Part of a small language model's weights: 2 heads of 64, a variant of Adam for these matrices.
Each number is 128 + 32 x the weight over its row's rms, rounded and kept within 0 to 255. Layers, rows and columns count from 0. Numbers have three digits each. The size before them is the row's rms in percent of the matrix's.

# up: layer 3 MLP up, 640x160, rms 0.0927, rows 238-319, columns 80-159
# down: layer 3 MLP down (transposed), 640x160, rms 0.0589, rows 238-318, columns 80-159
up238 165:122058156198114122098171153097102061158115154091112116135182136147126119093075083166146185132126177173134060126197145116069155138130140140087108127112147092148127112209093095155105139095160157164117097137142079166119141129164143116191103145
down238 156:165207096190119103177141106126174188144134139155159119162104116084129117120170144117084159099149104089133142079082062119102097143074171079112155083077093119130102146101135174102127152110110128114159108112115185155129118168126088136176166107
up239 016:139173153109151162098145186123105130127107140142100118055155119123144094091099111081181144052104157119169154147119122162098090115134120118117136121141173146170094117116103122114152140119104116110112139199121075143092048160090129174114156145
down239 009:088142121118188117094173155114131162189143096150182110132124142199159163139068130183181136145120089121135106098169145156161126128094183080119162168116170091185145135124130156150083108160174125134088102178176131127160146205149126137131139112
up240 023:137103179116148168139150104158095132115151093110089172142133147104154103110078130114166120131142147136243084104099136115138126118167114120108078131185110141122144137094146117153120195207173115120135093170111115174144087129112164098140091136
down240 009:120137140123151107085173156134118139139098101163148151123093193141131109119138151182169111113140075122139117111146071173139145140108127117078164150091107128210158077125180175114105107087166156139145115091180139144191108220140156133132100153
up241 019:118148119123129132168136154124125118172157119088064148116132129124157099129055150170131082152132149121219152133000099156106103126099085102111186128204139132126159102147138131072134137154105127180116115126113090133163120079150116080191096151
down241 008:107094138164112045128114137131138151181134163140160114127068137136087114131080155121165143111112105076130122160119116120146141083155184080072148079096103120159178130147118161150118115081173167149164139039145200118182132144114075148105075154
up242 131:120179115136152173085145127133175136152152084130158196137127115093159123127150179114153122099161092175138152129104132123114046129160143179085156087127134087125132111168163098118113190117138100094125102129151132168185110155088135086086146149
down242 168:162127156106075049185040109095096129092111157079089105095115156159153127149109118168109141168130154089130109123126140108122170118140111122187146200143129118149117146086130154108162094137115156126135133108105146091074143109138110136140114093
up243 020:112099113137118120145128114102099133120112151108123056085133093133188129135122096153084065093107128123156172115000095161097080136115100081127188149123136115136121082176102121113127111138063122148084072092129113126131169092142112099163116133
down243 008:167126135172118102159084088106132092146153139116195126135067087099165146121135132120141089191091138123135156160124157111125140141148186098091167054144062135102164145133108137182171145167158186148152195095082122105163147078155112152067115137
up244 173:088127189140076153139160147110078100139213145110113133139079148120148174089199097104128139076122079140143093187157078153105138135078137110149156098167117150149137134165143121110113130082080166089139107179185182158110110113104107080108114088
down244 173:171130209151192134147088123110175103113127120115118153102164151251113131154116172117082142109126093111084099150119108153152154203098158113120165073164128157191168144084137142157151138149099109153132103122123132094184149070152153168123131174
up245 018:117126113164171108096123116128099158137119112054142118142107102090153127108147130135094102086122118120211171103090141132091086168056121092112095143145057133127115103125135122159092118104115144104145130165147084139051176145067135124122138099
down245 009:115145163107130181173141120121162118128167092128101195158178159104171127106157127162097120121136169145163089165155142097129121117166128177154133174159131141120140139159102155139162136145166176128144130194191185125149105126141107152103160074
up246 137:148131125144149140127118120156113142153130118141169111110149162148111069069117134147157091185177134116131051204064154138120145100075105131124096103190150171136038132129173152156108172149107152147131077160165117123144132119111120075141112181
down246 106:105123130147115158098113105156113091066117140064151146160129089128133115115146094129073173131062131094136154084155137114163111146171142093146140181110076101126133107127101143165124088120110093140129183100112116149075159124124116170184111146
up247 022:105085123071127104215141109129103112129138179090096120153164122119131109089136124151081072125126079127255079102084110142102122169137095109147155187221057106148132113158130118134114089171150139119115075153113113127153082107143116131139125124
down247 008:144151102146072103085156107115072117139104145113120131192077120132120059123095139120117122171086114141161156131076102121157108131144106132106133080087034102158109141143149141134139169098145173142095083103124144082111073109122145095100086157
up248 020:121100123077143091141111087167080144122117104085154104148090127150120095113175131135101098094084111114000142113113107115152131091156094104135134156111122105133135138144131114117146112119135141099124136063153149116141132086141117111136094111
down248 009:224114192121095156180118108090139187128141100120097100153149071118111068133139126096120154131085165187217100154089115115142121117155092136133103125102167154083081176137121118129168127154080121095160145048176153118136112166078135157154068128
up249 164:137143105090170122105100127141137109132127091109116128127138097152193106140076151128149096174127122147152124193132126154071173187131112169168157102179178144086069208152158107181132136091182076151150163104154055134129150110157147124105097191
down249 178:109132143157154109163135123149129069134098067181117062098144124125124195096132165091136172080138082080136074086111087085143121065123144087080120099112130116171160112120140129048149156114137149143112158082131144119124173158124096072140180109
up250 016:130130089081122155110133196102141130154128140105168110079084118177162129111093151122117128126103171138238158115070162163136167127142095157140242086149123128123131122088102133140064145177093134176126140117122123163141130156123148144174141198
down250 007:102172147125128135137116168119131088130112154134151130118083118154143168075151121128121147110116082086053172119082101150099150125089203118058156109142118120135108162157103166115103151121106138156088155188074112129103141154128140154107095087
up251 018:133176113154107143105157168157131146125160151142116174150156129130162132113102154180092176157129187156113179163119158144176168125040099126137155092162180122141162123191143136121148148107145139174133171118125129116139115114147119049144117178
down251 007:115096135122129097135106141085133144097099138133168108156183101137118147176105105116154207135119113124178098143136153156119139087069147078131092128061181191122147079085141107115122160055139129089181133061151132093206136145106086206155111164
up252 026:128107088058107120106143171118156138130146169077128101113127142151131094088162121154087107137101109129255172109112116133095142139166094083156226138164067088175130144125101145112076108127110155140116111076125103110134091101162115108133110130
down252 009:190122094101124108118173121096089114120129135148143100139181114153130137150104163120115077210147149108085162149161141132168133094094187067074150116110093138143110157144162141124167182174129172158116095200114148148142121116117177180131104120
up253 021:110149158161158122136138145139090094143138095089126174131126116099126135162067158154187097151098159128092123121029100064138100116083117163087139121139138165093130142121140124098132161103112121089143109217147112142097174115079149122161105124
down253 009:089170134160086079131119085131096121161096149111165147125063155067154126102152149197121136080107093120176103189106107100053146098190129136142117125187146143158141147124110137110128080073136136090144136010161131123149146098081111128134125138
up254 020:111149144170082154120109185142112104128162069123123188183109152123153101137057108158140139171138133126179111133045114090108130171046120122102049070130097125107177143115151147087135170088146148136144140153105100132139094140150157099147081117
down254 009:087095184143126123102078144102136136114074101109146147104145131108071107147095157091127157065146090087125072097148101134110141150137116143089067122088101140124146076155174105141159110066188085136152127125121122142117093061083115127165095095
up255 167:086136123143146160183116103037110152113152106126125129143133066064126116121152132117130104138185126136104116147114088153133081062105131159081103170167136093046054135175132111169174138095131111093162083140158116148121142120116166094159192121
down255 233:130114160135176118118165141178097094124094125138100060125125131142127144127150117145088127122108150118143135081119157151134183150162088165165145080121131165217171131074170199135093178178143145116070191077147157101102071098143101129127127136
up256 021:132120095231109123076135187085178134144145153108126096152146113118124145135148154133065136114190108147160143154154143173131154158082160120148134103147127165140109127160152136129125108047105141192127164157155125120144123104112122148130169132
down256 009:071130132100126146186108129140146125117144156091102167139166142139166173136123115123090179168140149145087133124170153102084171097142140119191110161150150142123188125143086103153161177132160127140204164220128140097179120130172077125132165114
up257 031:141115141177133175154147140126154115154132112136105146124184096051179135148085157153176113108158164147073110136068152120121084166067135154102099123157138189105151101127145131133128170132111104151142060176124146189161156141153160067175115146
down257 012:111123140148128092135116114164154104110095155104146166114060178122125139147122152131142118155097092121140089165115081113104117136187179155100121138098119135150150087094104168117096081056136160129137151062132144100160116114143119114111111139
up258 027:139148114152115166175137154096163095154120158163112149096190100097143162160108129142157133120208159146155071129160127144099104170020170165130156123178156140130132105108121135141153137143107070159136087151127128185148107136140136136153121153
down258 010:083147083112144128095139141199122137133060158112180171128056125159147167171095152141155122147081095098088132151137121110122109169145181138116100123083130096175175050120105154134051135108128130135134138143092125069127159125149099109088106120
up259 026:130119165111127168163154153126124107131149131101111143166145095047166128117090152146199146097162136149060091128104125091122114147098140123109115128162133179102134148106133138152152191143148136124141105222130132182152130157107160125132104121
down259 010:087128123143129082155131120133146100140082100136145173153090172141171144164156212208177156143114072149140139154133085160108139144153140143112133176143117141159134122151147153160138084110173127164143132095151149110161129170199114116152133163
up260 158:138134158153079152140166082095095134205098131118126073131159129155131092080144112107112156191162133128126097121143090151091131117140120074145146096088101103170138105133097137170151200141120134148157104176104176154156131121144076065138120069
down260 143:088105105117172136144111171133069116075175161109112148171116126100130142171077127111128113173141118119154055110119148169132118141122151187086099150186087125081119127123157124132094128079147166080111145110154090135154130135110162131092149176
up261 019:148135121090126136133170101107174115112125125061117128103114135155122132096132120101163128151119103150000078116139118139144149089170129109168163168109161136137115111107080110087160133163152152177103133110134114116152174074138103166118134155
down261 008:150115076143142045152131119133162098158116141064138142166140129126177144129142130163185132143110139163155162194061137118171115081135103038131174071129135183054145174126114112132139133122122075166139167089136107074109180089136103091162114150
up262 026:125115111112109130114104109113184085126145110177144149151154147126099159143189090134143140180185095143072099127192112085088159121125172103137103134128119129151135158111074122087146154064143130123156120133128150116158117103132126125084118099
down262 008:148107073098157129078157103134128164148110143110118106144200113086097150165146164129146127148147153158123109080141152165187160167149077103126139122115165135135080099193186128130142150158174053125133054183105148146087112094146175135164147148
up263 025:134099075090132103168133146119133131151144087139156093098157130109104107121156162171132082127156154116150177121139106131108140104050090099106174120165148111187135138196125120087153116027103095120127084108137122111148136139104117070166107139
down263 009:180154132121126111156155096161119160144142171142167154164097106106100147136107171128140136177095177131146109108152134080159132150150165143187174142124112067144125123089088152177132132162131188110127108055137142115193061182122121137090095128
up264 143:137141164135165147177146118087133165150148138094111180198112102004109147136108117157125123104187106154128110114141101070139094097083090124089183115129176099113081108193105125142110181134093146144190082149147114152154128148136121123193177141
down264 135:084123133177137187129111127147142053104078125132194092150102143210177136134173117117081086139165123126164159096142096154128158137171096132165124111098135165204111135135123133111077200154143128105111161143152151124152124133130166117102139115
up265 021:141141161205135118096134154158119167135151097177119154159127134125119135124157157140134154168138144127007146109115139090179132084213127149133090145107194115106138154123173156122135135150132129103158168066139165103078135097090143065119109114
down265 011:182151162167143167125165154123157162156197134192107088128199189135126113145147110152115130116162164147189107159159156141158189139160115147159122153179181151143150188185165158120167128120144148108147151092163185184116140186074174123143163169
up266 022:151124142137096148101154162115105106113139099102139164141143163125143114139075171155137174157137169135040134147088130100165123132099139073119113133075198117107154150165157158117140139079145143128115166177129111100133087134105152122118107123
down266 008:106106141054117125073101138083123109155101089117210124101142171129097113152111147158147161065188054108118076078129097161089121149112120083128101125114099122138145116183148098145106100132203094160145144119137108163142131141104095101129114083
up267 030:121076095071111115118110126094174140133129164097099091105153136123106106079142117143052101127124095125214148118169139166088147180087106105148178136200068096181148133135113117131068101126132116138132099094119106119150075128162098096135128143
down267 009:203142096121129137104169135144083132094170162125159149163194142126111113134123120110098107192163166121062177122142148135177110113125176123135134134084122121167111099118160117130161188137116190157104101241085132131156082104139159162084087106
up268 194:078153143094106123122150172157144177113145136089129176158099103133122103089083118165110151163124095175146164107157144105166057170103234106104084105218130132140139100106102094126147104085085077113106132137181153140124147160117123118117141181
down268 178:171107121153205061124065130166085119174147117117113127097194144116116117144106107110103113149098109118172149109146109143143140110118129130132110130127144121193200125114104163119138015121135085154115111083145102135158143178161137130078086104
up269 187:075122128135126150165076145185174155123149111095089105186136097116165161092118140115138109162155167164133111113099136097157055155173118114131113148172135078156120122189101090112107127124135105149109142122179109193116139179093208138063165167
down269 184:094127109135176176142125116149110125119118126151135076159089064080149127070048080120130100175126147157148092107093150133146176124190157159113140124174106155132102124179099161092122116076146108132127138172132131099105112150134178159104151128
up270 167:080085132088173108105131115164160123119166123150084089106127065138121185168108167111130165089190184140136132140115161102111126123147090139153154177120129174144098159142198156117097145103135171153210113134163061087136095138104177159106143182
down270 195:144120120162128143177087158140092124091059113148083110156150187131123115136118124124131166150112137107155069158167084137114120137114131129151135165063068095150137078107069108145130137125141131101143102091153122134167159150097121058115119109
up271 178:117089168124192105075131156134106137149176139100115144146074170137101102164165094112113127163078147129130127187185175170147111118089135127164128135186099162112124159179183124102159082126117130134137079155147163127070110173102121156168090058
down271 193:153120164142090156075103126049149117107098109115162157182116149165177088112160110064128139143089099082139140171145091144140135132128146176177124108148156129093116127131149060167106205225151096133147160112152120119139146094153184100117154156
up272 022:117165117142108129134147141134127121129089153112163112096116102171149174180147118136118145124125135130195100148109137159131109139082168128144115124087177135122124065173156137120139057161107113168099140083150119126108216109146132153139138123
down272 008:110136143147144123188044152160114162140128133104132119130132073151142177180151092084126119139125168114151175206141164106123101112140139162105070089135138156084113164095109106106140167139073092130160161147115125136095170034135091144167133145
up273 173:130140089151170165082118174178119106141085046098130165109196141150142118151155184156176070142150119135140122166105151184159155195137093200138130109171107120124099132134166101135109147139167133116136157127148073101160144122104139070130094172
down273 179:120067165173103108135208152149118076106110141135105137101112114126145144082161163125100129129092073082109149118106111114160173104111188123072112075140156122136129134157119152101143205056129105105129145043141141172096107109191149150133187113
up274 022:108178118078110099113125173119184113144130132110134129131132133125107125090166100132148153132128118127189098136218140105089129162066142079137111118142127106168142127150121123087098107065133100131163144156135090101089123153142103115091145097
down274 009:118143066129147153097177099132088132096088115098131111187252096134124142144111108140107157111178174134097150123098162086178075149094123129129087126133160145126050098123138129088142151121099116124100047186135150142093099098138159123123137139
up275 024:119134146069158103132116138136158131146105115114119116132095112128134140146166100159190106116105102121139135121123087088092069135142150130113149156144146124129132154087109121121106158145102103080150136127164133139076200109148119141111106101
down275 008:172095077132104164125118049127102128076135076105109052131155092142098085111136151123095094081140144150124107161102112103136083163110117157088068117177159111125032147154148096100138109173117183128127096093130178141090135100115137181085119104
up276 019:138085136069168123147102105144080116124165156130106169149089166162127094082133155150135105154107144110097203082115144097137140122205105141123137144156076093136141211097110130137074192112115124099147088191127110128115075146133146069122130121
down276 008:156125112101133167063188108075088102080117137133135117106135157104090075064110169157079110140161087087103117118111080151127155141122138148064154100113112093201071099144180155117099114162106120139093074153117125167119085150094174186107131119
up277 023:135170146146153158065101144100172106150103149125097136099130107135116172168162133128148141091139130120167084121099121133077091121105202161112136161167173158126134147046096125115131193156094091148119136150149118157066173105136135147121104119
down277 009:083105081137143088119142139113133172118101152112202128166109107125131170142147180190184126139170144125125134170149152155111134192157162120113105125123177134200151118120179168150121099165171111169142120225091139125115171098132127177133109141
up278 221:084150095085094129087149161159138089078111083100138118160172163178102098148150104127149098147097139147139091136130177192108168197087162147150117141150131172113121166109191087112093124148140094093072097153114171146089104166059094091165108129
down278 221:096106114125112122112175067102152122103094118142118123154116207255136113151113129093111147130138121147165115127148089114130161142072142144124136115117140164137107132125150102108094153145156087113089161069129133164093095182092160094137205171
up279 039:110157147179148152155126135147113080137137114169147183133149093093125150183067101142224142104150165125096088145118126110134092149051140181101105094133155191097139113112116122141173162109129104135132124180151129184124166124143149129127101113
down279 014:089122124087111110150103148107138159108054131098158122104046129112123132154081176146168153141110104114162091164145126136089132139152107122124122133080162133158139089095126140095091072057115103112165173039129095117161166076124073125184104137
up280 021:151072137087166132143120132055182092153131168102075124106188151106102164173134150160115107149156160132089138174102104118099113145129184106111159117198159163110142146189134114097135148106080094133123093205137125158201085082131122090152102143
down280 009:121117133129092122143157105198112101168130150127151127113039125123099164129194161152136128148140145097073151090146096136092144161170158117120135136165100110178171121129137115144107116157180162155169138106136125126178156127179140111120117170
up281 028:124103122163151099142155130153082128144167096128116177179110162113161136128089158187124120167151170123127184117073109077149111112127107093106120140144135104120146157175168143135133148125136138096156120163147122125125127114079143089127101103
down281 010:138125139077067160145125057085132094128146103124096137078124205092101080109139132145047157114169106123148063136143070114090128101156083131153106112161116123134138105143091143129145117127153162109170158030221190130169069170090090155128126107
up282 025:135131157172144163133136179119127121151151095188087143185152102110177134140100152159165105105159144133214131142015117138130115132060137145096099104186126158087145130143136130112152179132106144165114108191113128140139160115140155101161105148
down282 011:108089205167116124156119134113197148136109152146148160126072181124103136161158180133135155132107100105173079144145119121095154150158137161122108163155132136127220125129141144147094107107211127151170188076116163101152148151129120112129117180
up283 020:130112069228069124139123136158091159105134078110187106128091151156143086110101127107057116107109127127126129106104131137167129138128108080147139137085125087150139108130162153112103094090157160177114180053115102087111095127127130135141141125
down283 009:156133155126195190117101177099171156160179105136148174089231177120139118133079070097130122117166118145108116095161140119154139123106128118154137131096097138102127147158140131162171174164121116141135162219161150161124082132107111158143165062
up284 025:118061120171134106142126119130130131142165103183122127194153143108142127098125119206087084151155126137255178115065124080130142142078109139109148136204085119135152168171124127140105170068136151091156101165132124109178105127140133070137096114
down284 010:187113155132100177134136098096119139130140148134124146131114173092080086159157152117066160185157129130167101097141121147097162157138106157166157139135128139198164138118154110148164172130213177140167161089175163116177069151128118175102125149
up285 020:101099095170094131162164144163093138130134106125155161172086128118184135119101141171156115103193095138131119098068125110148121134065122125154148191148115108119136135081154158155108138152132159130148108142127128131075180122149179145152118111
down285 009:119137147072112161140073136063131089088118131098182162100125171113129097122104181137107132070150060114157115194126103085064135165125130130167100130110103096145111138226102138180135155138145158141113217150116164099121126194098110115110175075
up286 017:145114104141114139118141140154126154134145125153155148126138164152157161131190132164128115142125150129255223122086111103150115116136116129137164166152179104153125147141126146092107137123121157135135130079109177079126077108154117087136112142
down286 009:161107127065121133035113103086136090150141113148160090109175155101188130127107134158130118061143098082146064108143139160123098127094191033128102133099123117102079115166136153132088123153159122136090128085116148135138140156100124104092170139
up287 138:109130113101094161145162120080158124159096132130115094125144128118161108123094138099172149145185180135132135119170119094120141088116088168114151088089168198150097177115158158115143139139192136149183071166115142151140128123108071015143091101
down287 115:063111147158153063124126154147102109087136117124139146212114108051084114147118066115118108171143144098133082139124159148125054166125190117132126187116082172083125092128140132101077087081119137151065119111151076148108148133151151198126095129
up288 026:133136134120159117071107126135119139139117083127167135127077152180144153113144167156137107185071131116099171116063123105148137082194122144110167149104192122116131159136140137105118133150109140085125149116131146096102175133105158166139122125
down288 009:191155203174123155112153130086122158155163134176124061128188168119090089089139141103105141147163180116158124118118109119098148166100114136099130105203161156156118209122131154115185151190185160109147159114132138159106147129057199178113143107
up289 020:123127113158090111095125201157124164120123166112122113159049105134149091113132112157110117120111103119180140110055144153157135125192116118152197144098135076128132150109142156128077127169113140135120175094117135106052165135147162103118171126
down289 010:128100116113127170124091149078139098123179103149160095104197162151135095108077120103078126132138109120127124131120141148115121138090126117129131107128105135082100171177116145131168189166138178156132182214078135172104114094082139201072171064
up290 020:137090135161135147074142103148112144146137112109096165134086133136164107125102160120145102141138111124176107102076136128176117108184119154127113169130144120103144155077151131167102161237115128147137113139128150142105102106116161141161124157
down290 008:178136171168142132126125096108123103110152118160126147089078221121127044043158126108099089088150131141147143186105039110090134145193131135107149080159122108146134151190137148143141124151125159123150201118133130118126131161092157116063118078
up291 027:113154049218089110139126134139095134129141090109125189127111173170129129128106158119076132205123129126140126127108118122163175093095107073146095142118150088134143122169182145117144097086145140160120137079095102060088062116093129139133141135
down291 009:094147177109165162096142160067138124135167153143181130108181103118098144129073123105114172037164100099180074105153093110118160097114103126201105112127123148075136103150091140226140147140109111102096160134158142123129091184087087106152133079
up292 019:134126134042124151194161068146104096116132205139132179134173122118094146147133117102149192135157160158018023118184135112141161117103144134150098133138155122142131113143117113182168112184175102161122113155130136161162079143106131113112111151
down292 009:105106074094144114093141100156100117126084116118098147130051110141107098169157113133153112133104111154139174161102067128160103082120083114111117084084117115105085038105135113103058102083062047124106080083140111059070109151138085095132077162
up293 156:057134150124174180129137132113123161148138116087121171164140116172111096143109136183174093191143085140115086107163113161092079095133136095069125107186212123089109120142126127168103162098079128124142119118094100109131160149108164142104175144
down293 175:171111138155152067131093115139096129103179139171122125063144142126137144164187092114060077127094138102144178114124155180111151138140084144161169138081120118160044103148107220153105137126123127138073154129120141114128061080105103144114090115
up294 159:164070162138119107061163155142132059141075130109129118117162128162126111130048076159113103156100115164125058170143139163135183159107144129099134128161130111118121121239119090141080151131186152122130102138142084159110126138193147105168086136
down294 166:144157086159124116206116110121128184133124135139168125165129139047132097095147142151118189112186167078105125081075098084138113158084165131148133124087119133116047154150117173095172141154136144155150098126085181122103101120095114134176165097
up295 028:133162189139147136044140125148151118114116071140109142106095135109114094131175139109206116145122108117162138129141110123125139065188132139114065141084193150138136162089106118089146177142104127089123122123142138122070199065111129171108101150
down295 010:149105133111165053136121062091114135093058084122149064114146098091091127069138182156125117085154144127163112137083162100136129150157102099157132105163181129146088173138140114108159064122106108141094130063138126172164131133105162084157096121
up296 174:115123135123118121141133114092055122193149105129095108105134151136158162108124144189144124138103182119125115102149129076110152145082162100067102181094116124107117119125099070148131082155111155137161201186141117139138163102139133163148130197
down296 187:108167139075145200143124076134086139143043114110145158118124127122119113139145120179134119177132134132176176098173146147148188060139135144109158118087131179119080153135173138092072108111158103091154133101149159088086168114195130158056125101
up297 020:130136104109109102121171145124139129133130173094192119135138131150101178132182179166103168123146151135154119151162127123153147114072111077152141155141222133157114092224132133126142074093145132160133190134150118094142100128079103138126122127
down297 007:119089151086085148170105103118110129154138129126171124155170082143143158186144119160145189116142139153201104108110155087133075132114122111176110151169128161065124150145097131151145185158183116133126122087162172091141147159155070107143101132
up298 019:128163142158129138112113125118093102112102079121091130097154142132116111191129104085117116147118122113135066160102086133116120116118196088114030105102167114107123101154161118093183118080125090107094110125124092113115091066136146131116131116
down298 008:079127177159171106115121124145084142171100102120164138081088062122110133146114127098175171063162123104140088066148144107102129117142104133135107167104110106123159116122142089187120043125108108080182163062188086140117123084132098085175114114
up299 021:135146138081152118133114094139121139119103161079096123110133131124104126111176115071128117099108113122000086140172130157115122112160167126134063167133149155145121117123131089095169119164142107114127114124124124119128099099149125147124135115
down299 007:140097157159140116119169151161149155161146151129144154176144112110171172139115124171218155129128176164187124127120138122193076124149157120130144143073203181151116128089151175171104086121132114094124110144174129091146152131131141098180116192
up300 022:139150123178125135083113150156123163124133069208137153123060156194142113116110142117165152171107106116086199116142117142156150114148080131126131108082185100137139137090139144123107134151128148148129183043109142096053135139140131141110137142
down300 009:135148160099182191136125138078153144129185103157153090117215152164101120086094135110072167061178130110154077115165173117150153115111119118118112163164187160097115129181126140109133127155120124136096124157116173187132127195082151155133174101
up301 191:165153092158150190144143156151126156202089190090098094135134154150132116116131104213160137099161073157107180156117056102092142164078119157167140131106106117165090135112113124111140127167210124119161124133147108148127133103104176114117105159
down301 158:114094127151088105179117110103131079080066064138176151067105049099126171101173155118132140197093131146142114115191170158154136103098156132132132122113156170071126112144112106107155157125127102099130139139153076122075096138170172128154084106
up302 021:138153121101106148121144139134140119112133134192155149118084140158120150126160139143177152185105145136169137126115126083146159085188107115133173118113171119142121130122110140093108145163142155123118135102105150099154130136144115154117111161
down302 008:129132080138130036107130088132157102165116151146186047143095112144148149153152169126150148153141143165152150115107108181177160122111116075099150122161179157104076144149125171130099143147140070181099071086103133145074170168109158186155108184
up303 027:112153165098135132138113135144135080147136161124049179146167122079109115151111107110164121115141129112195025147115088103098090103199145140122116132176092128088131157075110125112131166162129098120125129150112149151124062058140112132110097094
down303 009:099094087143100079111197128124167161181108109116157089135077178148130131142117167161190148181113114154120137146154115137122115160139095110093127171105128148182160090138168165122081097099147142122203144075155142142139147144156173101163115188
up304 183:105137169154103145093151097075107119141147166152173136178179169097116120146121145144175092141121133133112129104134192104112111100095125149128145102107167151105144067139186074199132063135113139154192170229132116121109140146143138114178133175
down304 178:105157095127144131168138131126109094100060151088184099172108125124146153125094111081123089136133070128108166136126115170148143099154105115144167146108091099143130091167176112127171162082142196158064120085163107129134186148202121107146113093
up305 022:152115172095147154109113104096153118155139118102031131100204110062111105154098140123144129110132117122184125167124054126083098109112130093106084148216169142139143168132125109100163179129085086156141124196142128129161115120080102082145099146
down305 009:125091123140140043116163104152157124163131097120165099128064135141107145116129156168159102131098103095148127086153102124147091136173131072086147128147116123128135083102137141154104059093207154143116109035141165119167116176184107095102095152
up306 183:131152123102136248171140127132102118142144139122122090103154110109099122096148160186123098136122188110144132114123155159154146094054149113118100151139062185069138119085120135087161124136178058152150141190180125073118087136144122130166138131
down306 195:094182104143177144102115146117132164133140142095139128107078098115086106134164109198142154130148076113167100150164040096106121115136159120120121078095159109130168125081128071089155091120116190163161099150092159114108147096111096105153175104
up307 204:099139105134131153097233165108137100094178146157145112135159132128096115098112117163118128151148128119125054191104067210130125116115160159142206118116098175098121125154180125148127130063154130156144119136143102150124083098148166144179143173
down307 167:105136085154123180158141100135103176076133161143123110114160190109113142146107137192178115170178134159161127119189109121100186132078148132122104126131126058084124108136107069158197084121107146115158111142104161155128138132088080117101072121
up308 020:129075076084102092149141064139139117155134137109186092117141141158121142091154119164087095117112152131194123118182153115141092143098123101142181138128072108146124101204133128135069066100136115137141092096149110125194094153136103091150125123
down308 009:242145134131121171140119125148073141131160183113119158104126164146162118142165083084108101194128198158132174131107120100131104122148152133100157108081086134139084146097124131133140201176102148103150152132136144110135124110099141143100126095
up309 141:114111083145151160142146113185154142117144108112133119074171105011151098104175149105169073118169097157142166133108111117142071142081123133081098159143168095040098147186141126160111135112139057135178123144120123154092098155136144107167131146
down309 162:140132156130169108116122151151101076105053119135088132166114114234138121189125110107097146119090125076138158110120118100150196132140122117161156104105131156211177182096165144097110132134103149114121159108130132068160166095091103125054137146
up310 047:124147142133159143163143155108128101158129112119102163114162096085141140175079153144192129128131178130141121163098127118117080162035153133101093112157170159113144109187162120136169134113090074133135080191149104144137141117105130104163102129
down310 020:105142143089129120154150116156119140117072149112149135092041123124112137178099170115164162132138119099153087120130083102094133133165143155131097149134126118172145076055106139116098082123145163124162179012160120102149174113160086115137086139
up311 020:138094096118156114149103056069152114136097149100108114099131121172077168169198147133118094079143108116002102108138090124126108120095158125146114178161148129119113129098089108133136139101106105160104133119133140135116135076108085165121138154
down311 008:144112113150129162148152063174171135111130163090161142160089048154170151105153154134142139133104140161145136160118155124146113171170129151167121147147126119090150113179136118210117130175177104176123115214086115086108143145175133128098145118
up312 028:134106150134125165144135137125118119157163142124088137160175111082178119109094147152139105096150142133149137150072128145124110158094130117111124127217124143109139150169149134126146152158125137149127092195115139156189076139120149093163103139
down312 011:142095182127111105141133156097146131139113120135155133111047206179111121141131175117153135173091092099169108110146097128091113167156172136071135164098088122140169095107160160160086113114194153134169158025142140129187138179161135108108129139
up313 017:116132083160096094163120072151062141110113076120192114131108126141120131090127109086062108169089113132098103101131140109132147117113130095142076157069150089124123093159162129120181081089168151093147141100121138073146136165098143128132171111
down313 009:179158180189148193153135166116151163157151163161112164148184124113126085152154077091138163113154151161169143131113117129159135127152091191183157122153117129085108174157110115186197171134098136111121173115173135154073127122100136128127151115
up314 184:068097128138106183131115122065130087124163104108104124148114094114106202116094114133137096163148109169142166124169110087172135173177147158099112134207132087085112110239085128137067096109153139105158138121177077140143134109119097151137167156
down314 195:074126132134167178130140125080085128075134149181105124159129114114120138126152122126129089189133141116112130074136087118185114075159129086143155107123103125151095120162091073098116096190140099106145164144109117066093106194131138173120126110
up315 023:149172177148145187081148134152165123132129125125126144116144104119114122158161156085211160068151125128191098135179152133142109098144171177128090133121156134126119144049120133125136173139126108175107155156138135150081172117139127125123126150
down315 008:077113108086161056113112111125145126131069098108147116097088123140139122080132149173177089109135107101098144140137138096118129150128128087113134194135148083133103100139142111103068047109135075128084111150110100114121140200159114094168116149
up316 025:132131121116155106085103084159078117150117063116152177117136163141128146139113133143176142152113176110079105139116128107160092071087117110093133129120200123120148132169141114113155129102147100108134141132136142113083169126079144151119103122
down316 010:131145141102106156128148103080139162145087096123171123127096152112090088096105094136133154074114149122216081151118090078096114178120059083133114127105176099121125114106098139093114118104179136049138143017164131097150124174072091152115128113
up317 024:121174134097111130081128096125168116117125151143122163148131120125090125138185114131145163158169119128149096108255142114137131142116165108150100147060120098133132126082107142158120142141167110121160141097128124138089140116151119103062137104
down317 009:152123055091141116074141112173082118059131139135152111125235096130126128131123132124110135113136121136082144129108190165165113143105124139146116132091130180116068106187172108132125151134048080128111078201117103176098169063142172142140132094
up318 028:114173175179159160113126151110150109150106164106082138151170070080178162153136109128154130075123124134000065141070156142091054177105185148102082170157143196086129086110127121158153157163116102138120104187120134168094158127156150124128134105
down318 009:046100112163111123150112089141154121097096127108146139147090146107192120109104145155168135107115117110157101131092124115082100198148141130096085135119122141117137099081097168109102056092177155113142140121090111087109149044158124099095165148
up319 019:109062120168106128145125079132109124119150121135099157146056138146136120151059142130123126115156106129166111104105110122149142118139110144141111107097076142098148130053116130139118144186140135153128117069139128169156142076128135134122088124